config = dict(
    num_hidden_layers=13,
    num_attention_heads=6,
    num_key_value_heads=6,
    head_dim=32,
    intermediate_size=512,
    vocab_size=701,
    norm_place='pre',
    bias='none',
    init_std_up=0.0321,
    learning_rate=0.00166,
    lr_mult_o=1.5,
    lr_head=0.00549,
    max_grad_norm=1.0,
    batch_tokens=16384,
)
Each number is 128 + 24 x the weight over its row's rms, rounded and kept within 0 to 255. Layers, rows and columns count from 0. Numbers have three digits each. The size before them is the row's rms in percent of the matrix's.

# layer 6 MLP up, 512x192, rms 0.096, rows 76-87, columns 0-191
094:130112120119148122122141119158117140091127115116171119109106121152105121128096112123146124143126109100185153132112085168133132138128134125179137115116117151084147096121125124147136115112117140120136097130146102125119145144100145181140163096116150105146152141115101136120120163109140107149135072087109147084161117181144127130153116115107106104132129091098089171092136131128127118130121105170116130169137164109170105126143108186158165094100118175157126139161140153115169145101132087115112060151109115145129138151176139159097133113111111139166144092123124124102146156185141139152
100:138157146111145159108113125116131129121053106098133130138108128119134173102114063107118136079099156131116139109103111131139127077151094139162149163150135157106117109165113121164139117115180112145169138086139092081131099103109153122102122105082156133138133129101123102128115140184149145128128110114111138106120138161110139124156151094162148135142140097138159137107153112123129091177150122144102121122123122085133128126126114105123119131117113072123104122148139127130132138089127114082100134127122125105128161102114136127135097120095162142084076119166090132181132113176174124108
100:115106139154144181150111162083105103104129115083154090123135140102083159100154138161161155137140127115141130137119083114135167138131136134111155099060126145129180125130134107117140105111130112124146149122113114065117119135077161080117094139101116130110082106141111146101158123168092169111106134124131145136160098147110102125097152140154104113131125111141140108118057111107128140141118089134122117146176106116128121140122071112130125111153121068141124147162093116150158135138176113178146122117138109084120144130116152121117139122114122121116114148153129142147110178112115103134
103:123129107160130139142121136138119090102132112123105113129109104159101114140150112136156119117137127161126136151154169120055102120141111086127111154120161171146131125121109138108177123116123082176119116124112150118134171119153116142124136115154066120090152104111156059137105159141149093102162130134139124135133140089087124140146139112078101131136145124156139131138117111141116156173141120141117143149106079114182120139104150091120103088145133097132101144105116137062115119192114142103125124148119133156145134117098160132104083135139099152154118130135138133065097148106137157125
097:152125108147142133125092150145132128081144126116085116136108105117127149155121127132133133123101167118084129132124107147111194131139155140124138121139146160097147148113118113208047151136163126160148162105139113136160155107075110137122099147186128169097134136114133138122168105147137139172144141103112107133110169151118154132149120138114115138145076087127144119111144160124109135159132163142088123129146104157139161111125146104134154134109133162106160103132123115121143138147144100115092188142126081126148101138123118107161139111131151121123127061153152134126109121132162141077
102:143108163122121159111118107080133114114095161164127156127140108128123143130117107137128114149097101164108118143113135118112112096145110085101149139119133102104152093082165164127112131173154128126196075126123093102160151139055145098076177165094130118146137149120105149181160129132123107134105129103149133124102165141111143111112173146153112108114118119134113130143106122147111148162121111133119136161154101147120111088123105151107149133123133098176161139120157137120113086076122123095176136131132110124112146157121110163157149119106145132175121117117132172132135083104109131133
101:176125130111115148112134105130125129108109150140103122139116121148112179151139065112102143124131133170151127103105121164126113089135161118152075147124094120144138136156120105124105154132171126106156083141109130158150130135152130083126081138127097079118119135143108150116131117099150133113166119117107140148122112115082122124097138159154103145136160138161157125091140114084097109152134209139152135159122100147136134142134140138117124116132133116093057176122147142099115136143134096100113138167130108135165120106127103163125083159138129125119110117127177133072142128184147160108
100:122115117096143127106152146093145088161151108122147161127123136165109128126149132132133111105110102136162137152128169109072096132137114138155140122160139128139094147106146125100120110126156103125067119128102088136113139089114158152126132132140130131158163107092138129098094144142126140168157140101127140156172124145145124151118130122159132104138132107154095102120106161157102148111155105158106046103121130131093119161124129133146123130124197121175139063149082142147164107113138137120131148093120117122176125137128120128139079106118147108155108158117108137143190081114158108102
100:095112048165092107098118109147136170132129077135144123149115173129096111117115130157109139158148113108135095144134123106109120099165077107104146092134192137120130122117131148084082182103126138119120124112151137117075123161102138165091160152170138139166117114148083131101126107134109119118138083123141085099153151089106128133119158177128148146107115127133094101163099147146145113114171142147112136164112128123145135094125127131073142114150128099151091126145171107140146164129117148116138134102122130133160146086122109117129137122117104121097147110128139145114117096113119112154
096:114137121160146125095082113112174094139144131148127092146109132151110088143137136130166116109107135157118103104115125095107120092105075164132122145136155109133131141097114150125105106103113104147113177168171122124158097164104141113123095136108159141107220145146088153153137128140118087118074099127139123161139096115118120133152129126145093151114132126154114134136165128072128108143158132122123130106135118092137106117160126105152138077112116180123121153143163145142114119139121196113129125166130084125133168110147108119125142138144115125127153150140102114116097129143116073175
105:105124117142061125151143087093111150106174149098163106141137124146107192116136121143120121132154183131122114132127154144132068127133136136073175113122113104115106099164112096077156133127112142090147121134107142112144120149126131106142139066161134092121154140101122150114183111129120116124136119134125103128151117125136118089152157132135123110136096095188100178129170099110159139114145168135115124066098106138121160126145153128118110122125138159148121102135094113140167119116149137124137101101109124124132183125129114138143116135123102152152110117129080160151121119141093092163
095:124131131136112138103108103139121104110128157122136099115133105144141166111111123136161127147147114127119171139141119137178155129157102129116096114161172125155076203078128143134148111136166106093138097120147145127172143143111133138139111145109135123123100116136120133138102131137122119063143134094137109144134114139093111100138136150122114113128140086060140105134127142091074125103130070107125117106139106107124173140161161173120145118130174091125163144088160117138092114164145164160122162164149106120191085084138087157126126140114135137150124120143149147117134115152140138142
# layer 6 MLP down (transposed), 512x192, rms 0.0898, rows 76-86, columns 0-191
100:114139122132188134114122091140136142100155147164127098130118148087112109115083109119132096151100131117126096079085160153160099107132178135091169114150180143099110133124164133096136073144136123108127114111147161104067119131146136104071154160124122149078133152127129121155163103122165140154127143136181148134157119118153186089116117102148132119136108084121118096090118144137144152159124127138122143114112121121124113139135104146100136116110130162148135106107139142166151108155125123163149138143137150146138136122139168125111133096153109134137119097062092125094130138102106164109
096:139136121136147155119073117140099137134111141143148125113134124139100107146135133115178190127099135103165112126130123156149130090142120132168134113132130108158071120106114139137129121145134146106142116112178090116107084153130112134113137124131120132124128152142155114151196124175116155107107147142111134094085117115151113188132158118137122126134148106149128147117152163111120108130160106149158095153126113118183112123120174124142137127118107120157110130106103141128086094109103100154130091156161119150138124085126092137125131104108163076165133145136157187144213108131153168123
098:109119123134164074118139073149107129114177131114136128115116140129156096158106166097129126124131111103118095139134078146113056132129163174087102093156157133093148130103146124099131115108158101161155122130084117148107123129105125107092129092101135086143120128150081133145152138107140172120103139135117144153145135149185186137131102159159108097120132124132098155132130130122161094121151143132133119132151100082117116125141136120172128147130120113118138094112123148098161145160100116129110137140145104157146122088123151122127115129122166103172140104094148084125108097082154171150
098:142174122111122176113104107158117129126093134156126090112096100126132132150124136151098145133170094130118168160085134172155093131110135158114101137163083148120082114147116113156092116147142104092131107129137082146107105154134147142154134141130111116146144152151106124150142133130143111119138134150142188095120184162103096114139106134108126124135106156117095168124102129107104137092131116160072128125125139072104127125147168113138084147121166131148139127126113161111112098080142107134164102122157120147141105103163059107101111120136135081134130105169125127123132121179119136149
094:121161110123107123087151159111092122143136123156124114116120099119090131140138196171145104124124114191138116106135170171150107144110094100120128138107119131114147123139120129141123108130175213118167122129137129140188151132112164155146124123147125111095145141118105153125126123087152158163127139151116099076150148104135165115163093122176134154108109127114138132125129128110186136157135109124119131132119136096142101110132140084141091153154109153150105126078150111093114129103172128104072140154115110146140156111119118144136151120102108141121118123124139139184110104076131142110
098:172104178129122117100109107118143097120133126107153131110128154128112161104118138075176147109121113121134154148098157162149175100121130119115104122081136127111123105096147154130132104127150138077130130138126164128115175098142084117125150142118124147070153163121112087122136126131115134148135125133133095103138142156115134040118125104081142121149146083152132121081089154170118148139113146153115147124160116089135133131087155144112173105134093113121125130117149108134117165118140103093158078155118098106121161145149098099115159115089106082135147103106161115122113119112128145140
099:113100152121110113159127172132155169109143103145142131103161114102141087126142110085123119163154103132134136116113143117151115149115119113092104131151192151117134122091157131154152088133107107152107110094147178100172159107145127134167114116137176134147125088125156127169153161140134107115166095112118127098139086095095088120113098092125117145121159084149157141128142116153106090117135119125125129114113113123106152096078114113119156148112127103065172119113132146102112150186133135147127133101092150163124122090123143143163117105155123126099132102158166132142129132178107131128
098:121141112140136167197117142105151130141131138144165103121100138149122160120135115153100120149120134093107115143147104121108132164176114138175079094097110108124153115082116108159101139130068131140132122125095124147173125135144112126121143115164122135102132128112125073112101102140141125164097154139109136090118128175151082130162110113141106097105182143147132159120127159115085131172130123125157139132124163111117123112095156133115097123115142169120114175121116108162124161101128091073114130161110159110134143171099144120139100088113183141116146126127126150095125131150096093104
105:140145104150109127089100103126088145104121161134158113155130141111129140118098098112176112131105167150146125155150074164128144165114141102130095104133095112074144087122145117109113141121181085163093105089086131119164122126100119131132136080156124136104125143139160144117141141152107135096131104148188147114139139111130088134105107121132171128108086132129160123146116098120140124117149124163115149155101110110105138117107138110115128138114129108122127156087117143074183155116117136172143130121134114192147137114141092114157109153125128104137134108092137168091080129122122187134
096:092122152112143147133104151132132165132122113145112106144136147136134120118140119108157158151103172120136080122115106119086181139164130093174061123096148124123181149138131141141141110138113119137152137163152112110099125145128141113139111112142175150115167151135141133101144124166120121160150170124171063153138110159184137159085136139145118138080131116133130135053100151092131138113126116111122137120091100152146128138100126123139112107130124149121096178121159172154132118139137133092095156092169113126127135123153156079140132114168119121150127134072155122159122138129126118148
107:125123125133124094135132149111117105117114103136140105153115131104075106123100137102123162101151122115122128151097157141146109105166152116142108098062223082156062109150133102117102146136116126126128141122086139143106145153149064119149106094103142137137147138132108139080144127115119140103110116152103104165190144110096065118147143157103139178149139150142138144131144120163098156145139156158110128138135129143075127154131128123145117165121123141111123152178171124125140143100136123130171133118135123142089119139135149119125139160152111133132154092130130149149119100089156107134
# layer 6 MLP gate, 512x192, rms 0.0986, rows 77-87, columns 0-191
098:132119154094080130118104117141132139140110145126123157094150120162134128134171146099120121125125109146131147126133116135105086143150125111108140125133147126084160124134067090118155102081114126149180120102081081127107118134108102108109114144130130184128108170115108092139153138137108121076134143122145172138138152127126150133113137083143175125095172140092077172148117142097158096121117191129082134123142120118145129117099132172154139138136143123151139114119136083142129109101171111125092139101135114127120132122135139104153145107106183131093134125179147116175097097105100135101
099:102111121143100153118131091118147138147149143149163135104135131132129115136145125131128141112140140147091136116099083165126133130163173112163114118117121124182099124136144145121132085151099159148149128125101097105080152112166135115137131145153138118103146148113164152145141130148143134150115123120144110136138131122137106112126062168138074109075107178095150144147151131100129163153125119100072089173144145131174089152086133123119134176108106138100096122134151136099096141130176134123182141116103144117126156129138169138110104126124139086144110161136115116119130044156113115113
096:150159133138138089126125130126132097115154193131080111095134191099157108149150141128131116120107156179130107135150154158132124122201162126149140162124121115146103110127132182094150137139069138150105139116093134112132120102156143119107108167144111162106103140101173117158158113133094109151147095127146123143114133159147108081169126099100145136128139150143145108181122148167087149156134126131163149108134126128120100141116109142107131130120116122147136112124112123122156077122109098110136097125137115116109127100094190164126100147155149131141098111169177096134142143105124109139
104:142134126100108143102154123161118143127124139101105100120129182116101144136116144092137118148121127066121118128150144174076111161094158089129120126147166100095148149150124136140127131183134132133198136121128173137121140108127141116151135173118129166105146089106099159131102103165121159099156139077110121162112146115118111143129126096173083186137136148058172185121116117115106138139125126115139116131169110110124126125123144147087122136115074104145117094153133110123119154149159117123126149125117156148123152099143119116144127131083126134150089111141138161155164112146122109150
104:118156135141129123113106103139125128104144119152102152128103134118143110147119175104151159113114091149184147123106125095115115135155110112146140146176163146115113085127152141154126149143107119109156144108094103114171043138146118114124132127107095106136142113105075143140097120099155127100128185130149126106105093106184127134115143148128126154157131105167129136132159102136134111173134079109139066161163129120085150145107143082146136116132124098135144162141105153090143128066131108126111137150108141131138149174096152139127118105126155118140124153147149081094097119139134102156
100:124127135121130136124131122114130109071102122091153166119162174112154139117166100177074148156119140114122148117079132133090143121146154126115107157125133111131102157120119097108105128155158152153131116069117094112138132115113123159144102101119152111113153111153127146099172119155135187130147113125099114145143138135117115157098126144138134106116118142104164133094178085085148142136181116085131152124136124147151112139135131114079136151110145141082124091124110114104145149133100106094160129085156136170171123103070127144151081129107111154158109168151163134154109143131109118131
099:085158110135148150168155137111107103143121100143163147089115087135122140130124145091148180145139147123212130150117137145109128149130108156125160088115155119138131164146170157142096139099153142103121106116137097131114113138101114191120123154120124132142135124130133128116148138123131147159137115116151107142181116105137108145125096111119144139141106096102157118115109065167122154142097135133143110079118075104138132143104167160149117131087147132159101157190106126129120132183151165129147160107146127122101141097117124118140104109111112133136119144073142103134097112158121081168
098:129103119164182118148124109090123139119139172102120138117098144133131091164121174126102139132120106127188173112136088143155117088135168108131117128139133159123106103131165144149139141126101132176130121099132137150147100141102140121097123114131110127177134131146159189162138130140105121144151137134161116087103103123113108146121145149147109165116155135136103115165108123097160159114132143134131164132114159108109112134151131167074166184125100168137138108110141150114133137123126127126130122159123126097114171099136111178123082123192146132158169110136151165076126143098152123164
094:104144122138100117109131098145179090133142109130083104162142117133124142089125128107137134101169139176145087104147098127127142124139133138128126149117183124104152151116140111118117108180100142179143131113143138144171079144070125183106104139092168138104173135156109124137096185145126175087131115084137128152143126121128127077134116122130130128098130091122126143122137145069128123158136117105142185134136125107120131133126116096095117130113139136119133115166110116130108098157119175131159105158131120136158109109120136133095096155099110106152132142141122126164066088141107158126
110:076118168134150145101188123136165119107104103120118128142152124133117081083127172092090109136164085113108147129117117143110128129124133105150111096127124067135144145099142093128124140117146128103151114177164117121146115126128124124104144141141137148139150112127136130154121130109097142168082131122144173119148172148130165119161094155121138136138176180130108155102104141092157129083130107138055139133173124152145117113112120105159108142116139079094130133102114159105121123150097098134145131132126169136085091130133122129140149105144159154154115112083169126141120170125117164128
100:110107127144120114122128123097128166142109094143137193163091150131097131141147122104117135086106092139145146094133142084064145161152107112131130143126109155130143126132134148128162150147127131190129116089137107100118129133148112111093139106138153115115162074134108144119134115132142150162118118128120124080156162110143131157107138132099111139087118122175153113138119106142159186140091160128146131156090128134100157103096136123099145114180088140074115085142129113113162108102160113107124104173148139166091119098111127089149122121161084112094123150109120129136160092128144106137